Each number is 500 + 40 x the weight over the matrix's rms, rounded and kept within 0 to 999. Layers, rows and columns count from 0. Numbers have three digits each.

# layer 5 attention output (transposed), 128x160, rms 0.112, rows 115-127, columns 0-79
508439437515516482526523485510528453492499417604439531528527483460473541521553545525482505572514528464439606494543477456523514510515446592456519522449544548431507485519520552523513546461503498554577470586494525450515482513470511499473523508
525601532499462521491598602454529530489440568473477543457461455533459448547516524461443455499477521499473482454571485461476494442476407437495524501444460524515492536472516563449481485516464483404486487496514496460426481521495554530486459532
487470421445509468557424604519459535524435565447514490484554531464505482530502539520492561620534482493488526480479527485487530568495504515485468482430470556513477495435525485547479514457419522430524434497545595491521435476477494542444472519
538488445566487518508457543511502558476416468535490582505586543537498509482482513473498454501445505507486478524535506524532514519483588465457523515525524512529541543494502465526571447548437504498494507452483499509482602519548465523480521514
491491571400545597550496442596519470466518540517470476492447503508465506465434515545541435501505601531489471471502549534475546553517517527555551486508484418515496509452512513539492513552522510467495442496552505502505520498499510444544481447
504586403509489482388626558434483441465465453514515520568541499533505493509502492474503530472524532468503516514510554574493504498488546446482491457476440485464463538517482503555516479501555498564449429474564524493528551521455460469516534496
517449519518437467578497500554521485544389563511468577571509512476541510485468526543489520512547497514511505495441465514409501528527528425547516540489480419488530583481550519510520552473506441497539544543442561529531521508437493513478545473
520488438500533522493483483401551522537469504463481533416479453491540524547519511488557543470507506449467493532480475543476422534465530525436513479550470524482561489458550483452496506413526393475534451500542451501472471443514470471550483537
566447522465475452551500575501569493516565516456534450509510519559483562535521514578519490539531443458483543487486399442455475474377522464483437493456556565489475493529525414500427443460451478506538491449491460573433535497510510526467505587
465505522571456471540412519510511519451498424448568521543564516491450486523473463547532526521502467468536459571516478533506525445589488477568512487459491400487507453489430502535475521510534498446514564494461458521582500527457524450511488500
480431510579516481548476500509500496518514511505445483421446463554502484478494490478549503453529532453450485514499538564487529463487517435563454467472547502612525463493554457452532462485491505473538488580448497583546532508511522545462515499
480442550470478385533496512496465541496539581515442466525469541487491510379433510510503514539490439537510482472498557546578485512491525490480504507553477543462474513486420431481481501457440518434482551495476543467539517534521507494514480487
472477528548500451533540495513436520505508517510536512518474540479548457494498540560470523471463547551446509454494507455488504486463537547484563499492409481570513542488467574534502513551470468516409481502499554486437513547533475501418540544
# layer 5 attention value, 128x160, rms 0.122, rows 116-127, columns 0-79
496425482446536397551500492450522562416500461523560529463473549447495456528492535491556453495440477462521485443508580440450474462472508533531481451454500529496530519462533512530513499495512514479481466481486523553542457569562484450518477481
505543379505450400442541530535498547501501540547531546521462599483482503502585467485522542534503494501548419549470535566482440490499458499459492518430538564484473541494422442503456521457460509517474460430516541441547417486510471428439553498
585565449454479430486594490468479486543518527469452543496530554518484477512521436499505507511486554474509474490469452451539578531462461516521451415494498488560462557465514515480488559510490487520446466507505528504498532508515528570473520582
524447586528430627537514408467486522453545508482533541475524514460474521408519461516522454507507544523501482510524503531533526512419454491562522498533454491458593580460479476498447479528487461445464506560473462528514488541516530489508460499
449500498502506470403535510410447549463541426535489550506435428468524572535456490459498447565534553545488478495523512414477468515527495411493470472483434530491558471480528541395506491472574519488523535492570503483571510446522531400531472505
508505471506537526497466479438414516494539521422487520480470594455529581535492526546427512409498467531559412468503437484526488507474473584517486520438484467535472472509525486503412484492507472518472452506517450503565470462534509496541507528
542545476482492487499513472488415544474443492486503551527504558512463554490522544527510497497496439503504528466514508523473426560466494514495479520481508440473495541474442474491502511441392453516545522515462527427502506491472506523517453475
558514482482545504475421483477502536498464555497425496448534483486530533540505458506501560472469467515460509466540476530428518523326460514477500467478502469578528436528412491480457553514394486558473474471501534547527501460554522438467442553
513470541601471470509529480453523409484547472466458448458533410465533528439438559582486561544528480492466512455525450438542520487522529493485464551514495510427480499569514434475505510478505478519508479494453492540571474477444528571489507430
496450591547530526480471497506403478511488524533511482487447489526454464488460471514578502511556479483525538466485487483377476436531522533524498513464491538597520573503511518441500528471503440560448464526553555485488476483515483552465459504
425532420528500523442509475459474443506543521446550508509520503500471496494470491541529511495548505484503500490477467600496507506510543505508492521422510406525444489507472482512558533554529498474500473536531510485515556503467433532454520518
544470496471524501517463528524471529492510460499416506519450538514464507431502580460483514492485530488515488464465561487552579408503533452460484472464526442468485462512490509494540488548495529395531559538543490393491465462490494516519565541
# layer 5 MLP gate, 640x160, rms 0.124, rows 0-49, columns 0-79
524542494561537588455535517491511539515501530508520541528480524475445571548496503483478469494432495396538560562584483519481559498519473516534408572470452579510543514508500455519446460483470567539541518518505446520462551615506440552503477548
490504520529557508528539472485488554452469463524523519436527455479506368468550478527496557468508491462390532516434552534424430478455495457458492479482414475499527567551439445536496451533477439452505498559467624565529487487501487529437508497
551513542489491578475418529524557453496451549527505550477540472459356482543504379564538537488478491571421592532558491536605522532507475548434432470460445478548520527490484410526462513471548526478443429523501493523579421431491548576429482494
532518511517469483426515521442507499548503522392498427550507446568370477412568505494461536467508489523425478491491543461416566513506563485460537486473525493482474528515548487458498558549467502467478446477524432438604425514523463498477471526
519484406452490477518516521458405479445495415502461503534477431573496490472487448440465440452490419515549565478481546527523460439626594459448528491473545506546472499563490460493464528467519432494432461523527444487515448499562606548482492492
517516547552484490516523495562482508470526528508494418565496469436476562491513491530526513508464519512522525487526516487468535474508529431503517506474513521497494512480512474541438516482429559452583512438510505450463450507470411505557516496
496517461512510506533515567582565408508527469594496467472519448500529450483503508421504504480429486575440538537563513527526538464576516442519503446380522481562428556523475463471527470513433497594482468528470474486545478405452492430434432537
460550524508463425470541393501506455437489484474482426496490507542581452433452487558481484478458528556444516545415551538532442508435527495467505489539441449492513453526548577551473529539557523527507565468536545505486489475481545486478533519
468466468501534479438578518461527501577547553514425475486496441548489516529488548524504511487491453574520408455520468538546552480499509460552500528500496540543503520547546484512473500463457547499528452504541469475433507476475572484525507470
521467480520437451457465487542561550533493528470408434487450502534467477482514513534489468515497449529483446484501570557524501477398525486516510450405540553501537492511557505484461483466509467527622477473475551515451479536490536534513543452
553421513465567499480546501422491644540526535472501572537507478487500573536522505519514520512494511497436491464535491530534491451505455447444491514456563497477508538522530550387382493514551516492445500559555529524482475464424488469455551465
534491496460562534472576434493526572458549582516514502509529546516465425452476496472539459497498463484493556515499518454523613451480483577469432483444527464465483516518512513467482477509500511553524560446518557490491488501464440517498496532
501494477426385500444457548564432526598476492502550483514518532492479476500521465485443459522506493472473503491490525449457533531521533437511454458594418507451525469504522515477511583404492551584550488482519542461422469563469558478456549445
473485500462456548472526539459551503510471456553482464521575509540464548471536531506456506454486515470429525492543476499588533571464478486431488490498475466521552469462543537458536408569601555511553462459511425508472507444401533465526532550
532463506510530463541503450488538475505559455483465533502499493486469541435464519515483519481492567500521462493546477478496484500485481466513482554448569506542517515555555480470437575481432499491478479517538485452511532457493529473459468549
445518480398485505474511464465515481578584516466563505509513488471507504449421472475571500550527513452541537468485506502496520515540483452493538461506465494511434538519522558487456577530548526499520420499460465559505471547496554505465487576
514428489441442559473593476449455580535483525484478565518546510490472487478561484543532582459469460433510541498528528569523512515387453525548456455481485444527474515492453499473464456605519535485455544543536500504473457471524474435555476530
516440453450490497474531531450562533498550469509491490548526478451485462445502460471530466452580515459499503527524531511475566561504464546454505521459493513470504478486494459500521431423484498483438540487507530485520442537577493474453533505
516497515529523434571492543499557519500459397487475579476466458486515396468493511455487494499524519489464481472562530468487501453534447478555485528481430511501512481553570605545544502564496490621552438431530543440463486480524461485508509500
516490493518516484578464539461519545471518498521549524463489582475496564520454489531446572521507531502515541528506495490453461573505550484538525501520460515434582541499512433480536505539445468529479428501534516495522512483420516593471528558
523532527478438521465556481543520499499505470485457529537493423496510519566477460525539511453531464474558515512538552510529475457436512471502534506494494473443482541438545507572427392516565503524466485528491536540494525442489530530512509451
515473502524426437519477565475519545505486531561545489528524487469532548496418522502462511508442522461481462571474534503526572480401505516560548496535466481511475495474524501471502556512490525559486429495410524514529510511433434491429527524
514553492500522524490548508450546452559534506474497499475457551524482596480504461450524508466552479498456426594454443522497483515470474514569487466481471495479474499474498490511461496484464529450464501424595544552524491533475496528451468473
506513532472498492532410502535478500525590517516494516482527476464507513499401440545587472501553529544455420462504548452540479484509534448521502491534581535495521430512508444528590416476470508482550463566385529501534562459471447524503608469
511515461527455560470508471447502482472512515504529526509515520464545510580526503502505479427477506459535537479487454480480532503518457498566426481465506519445512555465461437587479468499500449492462516534480539466524554467468479517535459426
479494480531495481608423519491515549512481486491495506486526493507461529574492506550551490527464457502528520447508470422443473536554536546507570538476478555521538532528470440474465411450447495466459511466418452527502473501517504557517471506
438535587583481530573464505499511488536492490506395537495494523440512493511525500426460491554474533360448589522491482518524558540493516474411409548494548463474532460484512447511484515520486516494489500545433535490506506540542429515464542465
450476454528545526475488552487499503512535489512485452479495529465472469490520513482508468512523482530522556455523459547463541473449433495470469533508548444502494473478475543446555497460551513548427464511519531431497554450549484543536542465
496450454453419474504567470545455563495550549452492467456512518457472466511464456458468499569497516543501514480542467468466482496473440501574448418530558516544515453530488551445488456480532521459413478489481467489527525555550487462503471489
478558505491548510498486476434513526432532535574552505525490525494454530542492507509522523535542510471493557431407510486420442480521521492509464469490466486497495478494461504461553544550524476528503490473535500472426468467522554509503436529
520458566525568560494532496548503449466506467463480532508500487498469467482469486538457497505511492518457525494556544469487526440485447493497519473539476472429484564508462559524515521485537466518561553441484509500493483496482562509546493486
554574543393592494446519502503477400575510511486515559502503463517480534531478478521462575523591471507487577436498557406544563491523444514489527571520557541525515484568476439469496456514607478481503528423506481455535440490488466430534449513
520527540480491461507511429440522557531450506453447495449511449576412531546458486568496494476530513521477483612482449498470502575590534472490495497479546543494458494463504390504579545461477522507503523569460500463510554489489450528499483433
543502507531499533561576469484383526454509544572499538545538597544445545517474524455548528488508466501506423460465545531526518431477437535472457460465530445446523503542484523572507490495473495471484482509472506484532533477493488520528481486
521473502494552541437492535573481477469504519482607480501495485434439501513507432565541469508455462565495510462450510487492445510564465464483487502455465510431472429511460553592524520523532443456488428482502492548469493503477480458463481569
482475519495529445499533500460527537523534453503489497454435532489506543480544573459547413466502451489539420523459565501537516509403506492542423525517563531509471495481463482497521544494450553506488441503441519516519505501515522499511509550
493494477426500442498499546510496502498459528460488403486453485447525547531507480469498513462521536488615527516446478396429519478550487461564481480459462523474522480543510551470514559477502549493468512540545505531516536514526483441484511525
523510517488501503418511437490523474526455478503422482487481516533521499371497492516532539502546523497453461499517543464440463513534477478536529473417486488556487444525432463547480525551542475486457572478443537471515535530506576511471472570
502538506640475449466556500431500498495467477494491511570459463501516539431468555472490556512436442562442495540482524503508453573568491475535519519527566479492491539432501460465579480482476524458468516568480498511494517559469490546543499493
506436483483411579520557527512445438472529507531537419461487468499500441453492502512464541429538423470521442542593516491488537503567468513498442504529517456482533466490435557463505520479516518535509564487503514418518569450425473486499477452
517541519505467541502547543501497535563445472574533433492409458482513476510527467469455517528492400516587538503579535523473561483471510544507475518502474499444426507558440479494457472481436535511482452468535407549488508557510495436518524533
551516496473457517519484471483579506490552538495475525507409526433478556535531448519523496549481473550479467562490515448447465401516524572469478485429523436467584496588486511540499548466534550521473446479476538452492585485515430453475525520
470493470444459481500491505454513519478453505560528516439482569543498536456501473522516499535490517475437480545511484520471578541499529453516439399413490580515523442528455497419553530529516466448485510458460547491509556470380549546496484494
508459457533501485323569548534585569526541505510477501540468515559409508547453462539527509502494510644442530524469500498503554447514499448538490470469494504483499500468528502489474506475515514459473566516510484520508462483595554513483475536
513500505519526490516520510457523502493479452488504574499478520502517462484550492582463485453502556484529448549442440416530491467511441506376469578521558516452516488520494463463483512476543460422501523490531446479535496527524562519477557461
518452513441515482533558448476475481460464465522482525561499538408549439550523522429507522570475495456509533482486430571475411528485488464423442535505480388464467537485441546492510414512521496532476590504493511508463482500537455534548493448
517530505486531496464520549474473473513477556475530551561532483501483479519543538525534507435523474505460481468498590529531435478408480543476476563464454500475464581519561517572490476434445424463469441553499516560457481501480477468483526427
554483472516517484515493495508466510550486488535516517452504436552539510505512486543537484551507575475440528430460442440447489526411542495556485482461474578528452580563403558573501489531519521529559443557506506587484484481453534419449451484
483482456515563497524461471529526448498469528487559465488521519507478536519422546499542590418484560553597541456561466538547545526483487468537602535487537517597499502480503562486553535523502499441506499467492540494450464529493395572492408497
439482499555412563496490528478520437470564556471488588509452449544522569471499503551454482567519526491464516478516499574524529503453486498486476458486431507481431540488467456520516478386521480432447559546503433476424584481439536517461551444
# layer 5 MLP up, 640x160, rms 0.124, rows 0-48, columns 0-79
534453399458542508420492461492457456509439502437478467525482458461425460437509435445538485526540443467494528464569491469521546450451498535462477453448482506515453532576502468548518533496494507464513510507532556432520513460500460448453484484
563534480465491587530459545493439463584509528510486386490520458484487509502465525514447537449519513553551502520510463528507540514490484507572579524479448491549494521484540538469466493489470456529440480506522464557509427424529467547440456441
454520527548498524483526538561505559410470497549503488491572425395506550416479447513473487515506444480504514541473442454511525481457490508542509496485528490493504474483484556502453520485554457457473515442494503556439512482462467533509524534
456536512427452557563535503499531582553564507453494537514409447543436547468587534535464465429500454543594505498488485496530508510525484496496461491521576533499467533481557560535512482498527546436503434489509364479510533483491482440629500546
437493502494463492473488573554591436468476417529458430490431549557465474476486513476418370462540507569500531528463521542521457519568520493464519523536526479506497449471517493478473516494548518421510557474531442518366538507506515443492523502
515492569405491524522462562512539466473563492479478554505498454509442544468623546515482432510523490503531525501518429491551500461599552490520458503532510536550484589493497441471428495510436491517454530504528493512480558535545463544542544499
474449508557507516537516566474481543447486404486491517578476598577479425502524526453500474466511477533418527519557463479507566508515566476497506477550498426499396514521485518571561481547483546565440530512549492484489471437494546479524510502
532577558429541483493584480542467534589558468496514549510506532495469511538424501459512516469478499528427451459468491470554510505486493475503476478493519599464557485518535606523548457508453432488524461421428463511494549531437503444558453460
498480458463574461500517519454526499473527463541537517534601498440588527386531552498553460544563484533433479549456469484461478497493498466533641577578511556509539421476483494535537563472537480531486534508483493533506462570428485529488470497
493454523496491531463506581502509547493451524482431451552457497455465538515484469488432500552506535547483449517524538486536470506487470519483545465501489468520443461551522463500558510522499490452473437439422457483473444583553491572537558490
493512519466543533466473482484461479574446486537531485540496559512546456520524516496517508560531516406515487540530551557456535481516517415554558515416553505517460557486488466456443457426529522539508524489527541504423481532502544480500538472
440501498541454478453434514428403456500488409531513493448424493494500518502465528552429485514550424442473461476536525471441474544498469484502505471524501527518584443471465489532525503492518473475466434528497469511550495580511484533462475459
467485490479532576452528495532496534543476493518499545530472502394507566524514442525564495497441436492535508526461625476540577527534535509494537468539527516525534487441505441492526443479543462442580463487511564560571468460537469451506439484
570531480530512538502514456448537470560510516585582422512466493521517489571495449443463549519472444444445459603440535408454522477460480499531487509501376544522467509422507463400484428552473407508464501397529510544486507560453516535430527446
406509510461540474476473569479532548521517496505485529525477496449513563538439470544487482493485469519472546527515437485509526529542498490568479505528511481559573521501526479487477543463482520537468505566536493438467497477515532561508482535
522483501503520542468477494507458502498539472481504526498592521520536498498523508505581492538520476468499542551456509523429474518446601494453505517489481544537472508453452512546573543515488569491518424568436446480453505446511522479528630525
526475417508502499476499546522494534402484501447484501487509582463479505503489533533500544467449469495500549458510468532544524489505524558465448468509497496468489451464465584510501482428447510413575509477498434520509506507504483576582430436
433509517524483481510474482497556466503504457491536520518476503543459512520486535534503551488474593499508537454538510443532482479427541522584515478584534480488450474462525548487472522496528573516519523505511524455541490435516485604495570532
527503479499539549473491535509500496493509524471466523434501474549538494495469459538415509460437547496492483446432459492449454512530503543554493513532427551457472518512508474484498466517477469479512458568443521542548403496475546485467524451
503532512487440490482500497512503520517459499493514437544545493501535542519550508527481496480451511490510549506499517526577520493446439471487486508445481474511507488455527513494529500486424424440487501518478477562482546563514535476529446489
512551443436552493479545544565530569499530473558523468491535466549468539481502500431591508494513462626562555505524504502473497495496508475523501547450425494436477448539514511557556524403538518466453544499532471501479442520467466504498499483
543504436469477525534545473526499444430532489458499516487450551476460525492465480509515538465495481505561454473522453478427491493476464478524486486489504459530507549504532501475459534533424418473555564519482463488497477553516485485512502532
470491522515572460478530482540453486437496472559505502468554472530436433536468508504460524500493479469498525527481510506501495553478520476587487442472511586518452501440505395475456526547540452476511501526442418485594535530567467497524463487
503471453538500491475455529542535494473526475483476521394479500502456544483469507450577504450527470534482483463498489437528452389478505466509493534474502479541503496511437583525467448501502479538491531520459502509498529468537471476474510405
468489506390558512549572447549499495545491556402471539398460348486484457568486497549481472535522523518524546565497549545459495515423508478533507446542458527497456475455502487491479450479543483603530484488509537523497488440474531430521475500
470582476494509555491513502468486518518536531556541513446478549545483465497496444472588563482476646491448436496429533509561458490473413463506443465480439532501477425550522530444474587479545504401550491549493461475497399532481458485493528492
494543460514527526532574413484545474539477411459529493433468466520464405533536521554494507505474488525495546616472472527491484499495476583465461490437526460429527520434523568483445531488475522577520465534406537582478524561453470498515450476
427509481485534522520406508552504487520465532481471481454507493458510486483466514481474493543439513489495533533488483495410434490526544554531466473522500528549467491566514540520475496480482459517482543578476500410388588388493449534520493483
485459544474512465509547493496496482472481542550466394555503458489462441464480543533507442502508461566471495588433509464437506537522621516516408567475512476515451536554528559481537463538602459457495497500513431556474514499493505488446514561
488444520531524549422556525487493539571503532516484488490522531529487503455485487500494485482515499476520550471533562477568529545453494533518439426509548539502483516516543433478450447510491542526508498548443528457516525505562497456508613484
468503513533520497450460470524497528485520492505501467463556489476446517490481509518465514536494479468498511553518556482472461473472484517451476507534502446450415484564524503518543477464553404506535519443485462539504531508501488472519503499
441496512494509445494443501536545471545513541437474507530500556370545501434545498393516452427550474502477537522469507439476524524455526482536430525538558506474460564521435504552565478465464390453509431472474482492509515578470540556441513527
508503528532415421467557453418486531525471522493575491508471517482520553509554491570524517499540532532452532566468475563525500510504540491461440515485509547458558457511480484497489516547509539553484462559477478495425514409504532558461466523
463546487411519505487463489494487507536543544524512491513466519532594522508479473502491459514580515480529554516475457520496535510601564490621523473488464496574489512579502503427573423493514543427432454428576510526526517497417526434521467536
533458449427491513430512526519507479464535483547481418507471496494512497470463450472423475489530489491425558495594470525471573537513500490542493515457488520520590515489487444463456449459545471550530567480546542467464550455460525480555580494
510539477513548451478412461525553455535523465460476417520513523488481479464543507414514522574479508461501469460500626418527453554527481494521558473463569487435423473513486488486500493494526446537438523469510498468491525502490521513424542523
526521513561470471471475514492520445472510481501505534580485400534528545495498571557570517467475548490487443523547459526489498412529485528508501495508504503507478482479529496478552522429534542539523418506556507530512535494449525525505481457
482505444483542488510484519417519473536513562518487464486484494535488607525473461528493466517553493482486510514479536489469467449496551458506437510453510511513451473539527492511395518430498523514494481566548460542556526507492533402521501582
497533383472450503447497531520503471510431521487548451531491501516430574515460509489566525482507522471515474484456465510474465502538510483511472455588476542521457485487582538486484529497542461500526464519489474574576564557456457472548535510
526502460494510516539549464507532425532558489498530458518557503476428458580536445482499459484493469476510526550486492495489546572464430457416555506516638473512471460468499510455502539513534552434501519467482520518517495446555458523560445445
549600474596508452507426537491510526466521410518464520488532564502508475470622484523511514485506490562470533543498493482555471555490512530493545590511487492502460550523574511523490517523448483449607503466556546499533511496485512542511431485
497547456466528507474455481519549529477439497556476511474561503534509486501493501454498446482480476495488412553504637438494538486545446464467495492519490504547540488481541452510520489550511502578444538470483469515442540392455540576507509539
502394484425499535495559512494467544542472473525502525549481462493496487479537470543543477545572515563510532501553495568484558526501471453494524510499478457464493471463486537519484497479480428484545487558546493456507510575456569557493522528
467481459490475483502503513506553477440429516442518430469511497539486469463461457487461437555500500446507496492517467501481553578422527539441472459541543498520492423503481499458542493470480488548493482506490476513469446462429491506507546485
507571518447469533481542465493467479594500548516454504477584426486432479540435441522559424560511475486456508516516492522453475501474474461525520501482467456544565522545509552575473583495415455512463528511517519438503573467517486522455470457
399585510510490508486454504469495453490523506451457491549477498510535500433426549463515465453504555434601512534484518529471465517473452577506463407523456413483518519579460487416551543479514550503477510459502520500492515491592510551537496496
508481470499459432534465514528488507434488550542401512434537497527501527466518467533594496566417502490462463532480494466426554484518494459504480483557571591540479484575432476432420472515502575555516494568451473491512503501458511534513554494
560492495539450456485571514553456485462498412464456475432495512471583494498466428403517494524420544472439608504545389430537559554476505458538451538453438462578477543484458543522503604499511489440511451540544503463467452516452534428507465483
471458499532557532502449536532475545571487542503469480436526467498497498510508586425537516474476574493498506461559530460422569492417441501499534473486493516477444532496524494518425540470518460503459418501478440476550526548553477510604522489
# layer 5 MLP down (transposed), 640x160, rms 0.0432, rows 0-48, columns 0-79
513563506548537489488546489550526518494511513545493494536512503473491514491511468475558448599481534497518528515400462515488577485477554488487494504499493500551478480503489520516497414519509502552546400428512473528565556609473477480543445482
439531543513544505446528472509562441468471462401502583494515505505562499474588482468507467500499534430510478548519487497462426516549495489581531442496558499482489523403574408426521422426455569520499492483468583499595494486537471556523475490
499461538536495516534589498522542566448500549555507513597473483503487536526545472579437482549531412491541502531549367462524509535461435565526461483464452484502445440546513517480481433454473507484488590593520486519542493428554427444569489511
520454458527460508475423462538457489489511527479585508417517535488513487501404448492520535576536549457484534474450476530511428493450463531537543590458488463544488440542466463456467446507425425466505484438485458531443433517493572498423532498
510522472524471551500424507462489521471475514503478547549484448494526476501549519497507503512463559520487478456523431541530487449454464498520460521477516587517601436443557491477489398466458617463465556460477467510555444497472452563454455437
540518439535513446495465391501499428512490545518501477499523523523461510490503497480426436541528501448467522474442465528500512448558495480542566456487487527521514553559472451466484512544533560479582477438438422465455420500508491530546524480
502519460494497536458494467433499573531512505459484544459473540438533549511512476521482489449561489526533444520513486541445456544512430516508527533528507462451571496533438412502581539529505548468401517514504515533442537497522528440511526433
447441479479456506474566514485476478492375405445472492489543494517460457455558548509476515498439512476411501491463560472507550460521495594578524500496476522494545537541498460503516555506571484495460525464499507504469519415549402527599435415
559538494549479470497436541625516479450499570465410503480572474512423464465448438514539486486489495513498521470477495529458530534506598442492508524506475494438456540570490524439529489511445541512517443459462521440513508423497504501474437503
536518477455519567510516498522543454573512451520548504451534499514516512485509499516492495459513472500532492536487509514483488509473454483535445585538472504380541519521458558457505525500529508539548563541500557420445532490466542475544439536
612522539513508574484552518397512496517513542554544471493524516520511518426479512537494506375443473541550391498541432457539412492449536518538490561551528479484506562564553524500443526497456495450481440505422523521579482464492503564409442446
501510450521462533520505439517466547508505483491504467523438478554506476592540470457509530512471532556474475482489534508431528526486524470450455500464470550452435539449523451440437478470487440488533496454497556508501508468480453535500483497
507464542482565546518499466471541467491543538432506539488571466500498569531502524472539463483542500545431516557511492471469519459524510542531428500569534495434498479438555573447506498564495440537515523457536538536529543448547458528485470524
534513431540512545513489494409485459468453519453478506601542527530501525552478504485563485521533429517535512426492421547441593409509520474414528539571547513436514500553552517424523541441490456574505457598556451490528524507497454557473552495
522520496444513490500479499514487510507467496551480516491506538491407399554529521494559523503523482467459505513381543498529583503540520534484465590555492554535509474533464493503504563545515440523498505500518488521504510499466491500456547606
461469493501497483527477511530425517503448466481487443538456462520510476540583484497464482493404505514511492474519514550468459535463456464527470484454533525499596531487512445515490515543488525468559499511486504466486480487526555424443453458
498525540543548484536404518539483555454483500563493470575577553451550505445537477444491446504552450463535433524494464468475537523541499479521491537468549554506443487545508455516549499484488508471511511412489516484477531472580506499483477509
565465457487471465497456515474457493476515569497515574517509498467506430444474455505517470491457392571474575540535496467506548503513460465529488489529448463439509410484481488474431530510398531492559502589478499492521478503474503470500459543
551552501511493509494520523480478499505518545561540537505467384501546506552465520515542576498498559535542545444500549409528441510463551541487407423474513531533497499519520533450506557523517522549506461492527511535512498507472518449475538443
523454475484485525511473507469477507482538520509535422498536493480524541522493485544474412563462478458460480452516525487490552529439513560528541466560490480462494499517491525464629484544552534493474510493451518478484507566570503572429436538
515481492457564474521547464440497483475473454446446546491521478432492498427502566513417482459520446566490542453559433471506426542498483443438544569493455481517468564480510555550486532454461515409561454506550624476457478456495492533555558452
441506531515484584409496517505578445438510508455450457535561518441530526476452536622482485515500525492464478521473461466539495512507484566499532536444510524531555534502467470497461484407468434485498508484498588420461507462494500496561444524
457497474535530508431495478551470428495513430511472496537417518503453512469488513490538473482458500487526508513475527488453572472519457521483521491526516542452502462427494450564498428558557519516514471575526489559498437489491469463485471464
522473508517503480486588506507483510493447427464543451522453574509473483485481544525475508582430489493520480494505512553484518497550546541432572531502526416559543498542501557547413552479474543510511489451520477585497493449479566506510465520
504562531444489558507435521462537569461544518538522539560441555484594520511552448502498475523509541518536522450414405598450530477491473448411487508553485428485484534473501482555479487548567398501485507498483547473533452542422514456502461477
499498500466427496442441481479490501490478540531581492521438531466575485468546536470475556520557522492477572457459459567490492505510475541434440405452421450416484547488456553495527544505493508538500510518582561482513482550453563435502492393
502483499561440427521471505527501433530421455467557511506513555563448493463471439487522484474481539498514499565518586464443467442474525518504503501457493463483436450491525495483516503451468497569485466463465554434423511505432505513567496523
575460519478519508513531539471446524554544448453566535494509551490494509440585523548464492509552465480449543517441431492507509542470518449468527487540489435490475514524501496526491481515558496447520521486472536495484486575507504497570516455
540445443512474482476428461446529458554501524465396541539511472472511485526534474532497488450545546552496508478462518537435524497453496522480449499581486543570475531421534442483548548535562551480492514565529551567524511545471473457461480514
522489460462560547475488508502565557494529532517409477517536481500570601566526513465518519561502497534488503524443517497478427517447441474498514438485502473477462482480517489452443489515496540450466499475501503482483432456511517506468495467
464527460521473446491557454522494486490532544535512422522497529447541509451486524490500528462495495489479506550450518510509500482445527523544486555495543443501512452521463504490466533488500551530605535474514480543502544534495504514518501523
546489502524510477435474485577496465478472503460411538529529512496513486470461475476514601409525497456462519466445490518470516496508515536455489544516549501506432578572486493460507484496526516458566499491404545564462596500485511498473553423
545500435524512518475500519498481525489473520510479533499483495393528568548523472517515481503431556567502540597495530512495478509518492565515456522576474497520504480575526575499514455531529573497423498471548523478456491514455545507434470552
484548449511493430533441476575579516522534522564551555516438532492456505487517507488458508498470509556506543507480492464515553390483437551513508432478448504491518594520573520457518503445438511494535393473483546504494521527496428512498470526
460470545435463523503566486491525468516467506537518545512510499491554512440492561488475490575492523445550486511549457526503463529484542583530487491479555504527563625496479493473478569451591502495486554419495534521523508504465561497503554450
462473501543488542516506465491470503543522510536504449521423492549473616458485530568463492468495469545519493431468473543466440520447527503531555525549464491540557530439466474511514557470463587484530494517567518455552416510485493462488570439
481568581534496482500508449458474514497478459484497447453613552425522565468473526569497513506487515526537522509515532483575492520533549454469477460484530484548491528586480500541425530485479565473544476531418520519465537518465520467520496456
482533482473482498578459501476461546453501573516519436473539485494500541538505454471495466532470497518516536548474450586478522426511510478433461506542516468444542546497542458548545471500419498464527541455541529449514467500560457481455521431
538445575485441579524460477584520513479531471474447459442450423549506542536456492526491500412539528546518555497478518510498496475521547471574474475517466534509552430462444507470519482498490450518500496478553484455463462452514491508462496451
478460491534452554518482486498446389520463550550441480478485401559497483484464488504539490431540510473447508430540475554528465450578542508515461528590507536478542505438483511466496408547543483419443527606532468437481514475535484488465441511
550498533452519492491460537444516465477478539440518507479521428501477470477599487507524484420457546457483537483465523531465556515577513481489525457536545572520509486397535460500505571519562583515564480497584493481485395480584552558530429475
500533551511457529511522430505503521456453459486508522466546536421452441493505534511523541496533581548475494496462560427497467572500450479540527507518433504484419489501496473469438484420573488485547641529421504500511493500492471513464450483
451499505417498478529454547450483519451517478519537487529483485498430484507529468488499477542489501495454527551499513487386624451443564439487406463468511564494519537508397445511578500520451510532503480499464555506506516524441572604477485509
489484519516548509374522517506487524477470586545491564467469528488500508500434522544499601498514507489503492494452471435538496451536523468469531459509445452533468558561510493502480508510546527480488520507510452537490506477564491449515506556
455530504510568459495478507515478529555465489501445479472489527465476514509535501566469491429548522463531486459538448495471516545494471530471506475460520602483499520521502464520468507515498411498438510543500568535520484496443455560529433523
484506532569525461457534478483465484537496526464561470498500499494518530488445460487467435516515402537408563542572456576499470442564517460498481447464442542517477504507426498473584515523535453468493474448472535477490541475478497496520540570
413467464493484534565492452478504492519509445504498446516456550521512466576498583491525592538485506449487515467533395501487502529582510489487499470436518492390509424553470487487435529548538495519508476534511511478460517542521440436466520504
545466519454498442511473571425444511444528511534558495525518514440536529552500457527526502537546495466563431543454505466545489555425528468537420538520550556541530539523522477430524450570553467495489501520439466451530513467486546553551563504
582491579494533444514433550520484521515520499425502471464484566459420526486464537521420551477446523494538553444474539520517451485495448450439528538478479536513480502587441418535545489536493499511474540456507494432539588509436497514425554487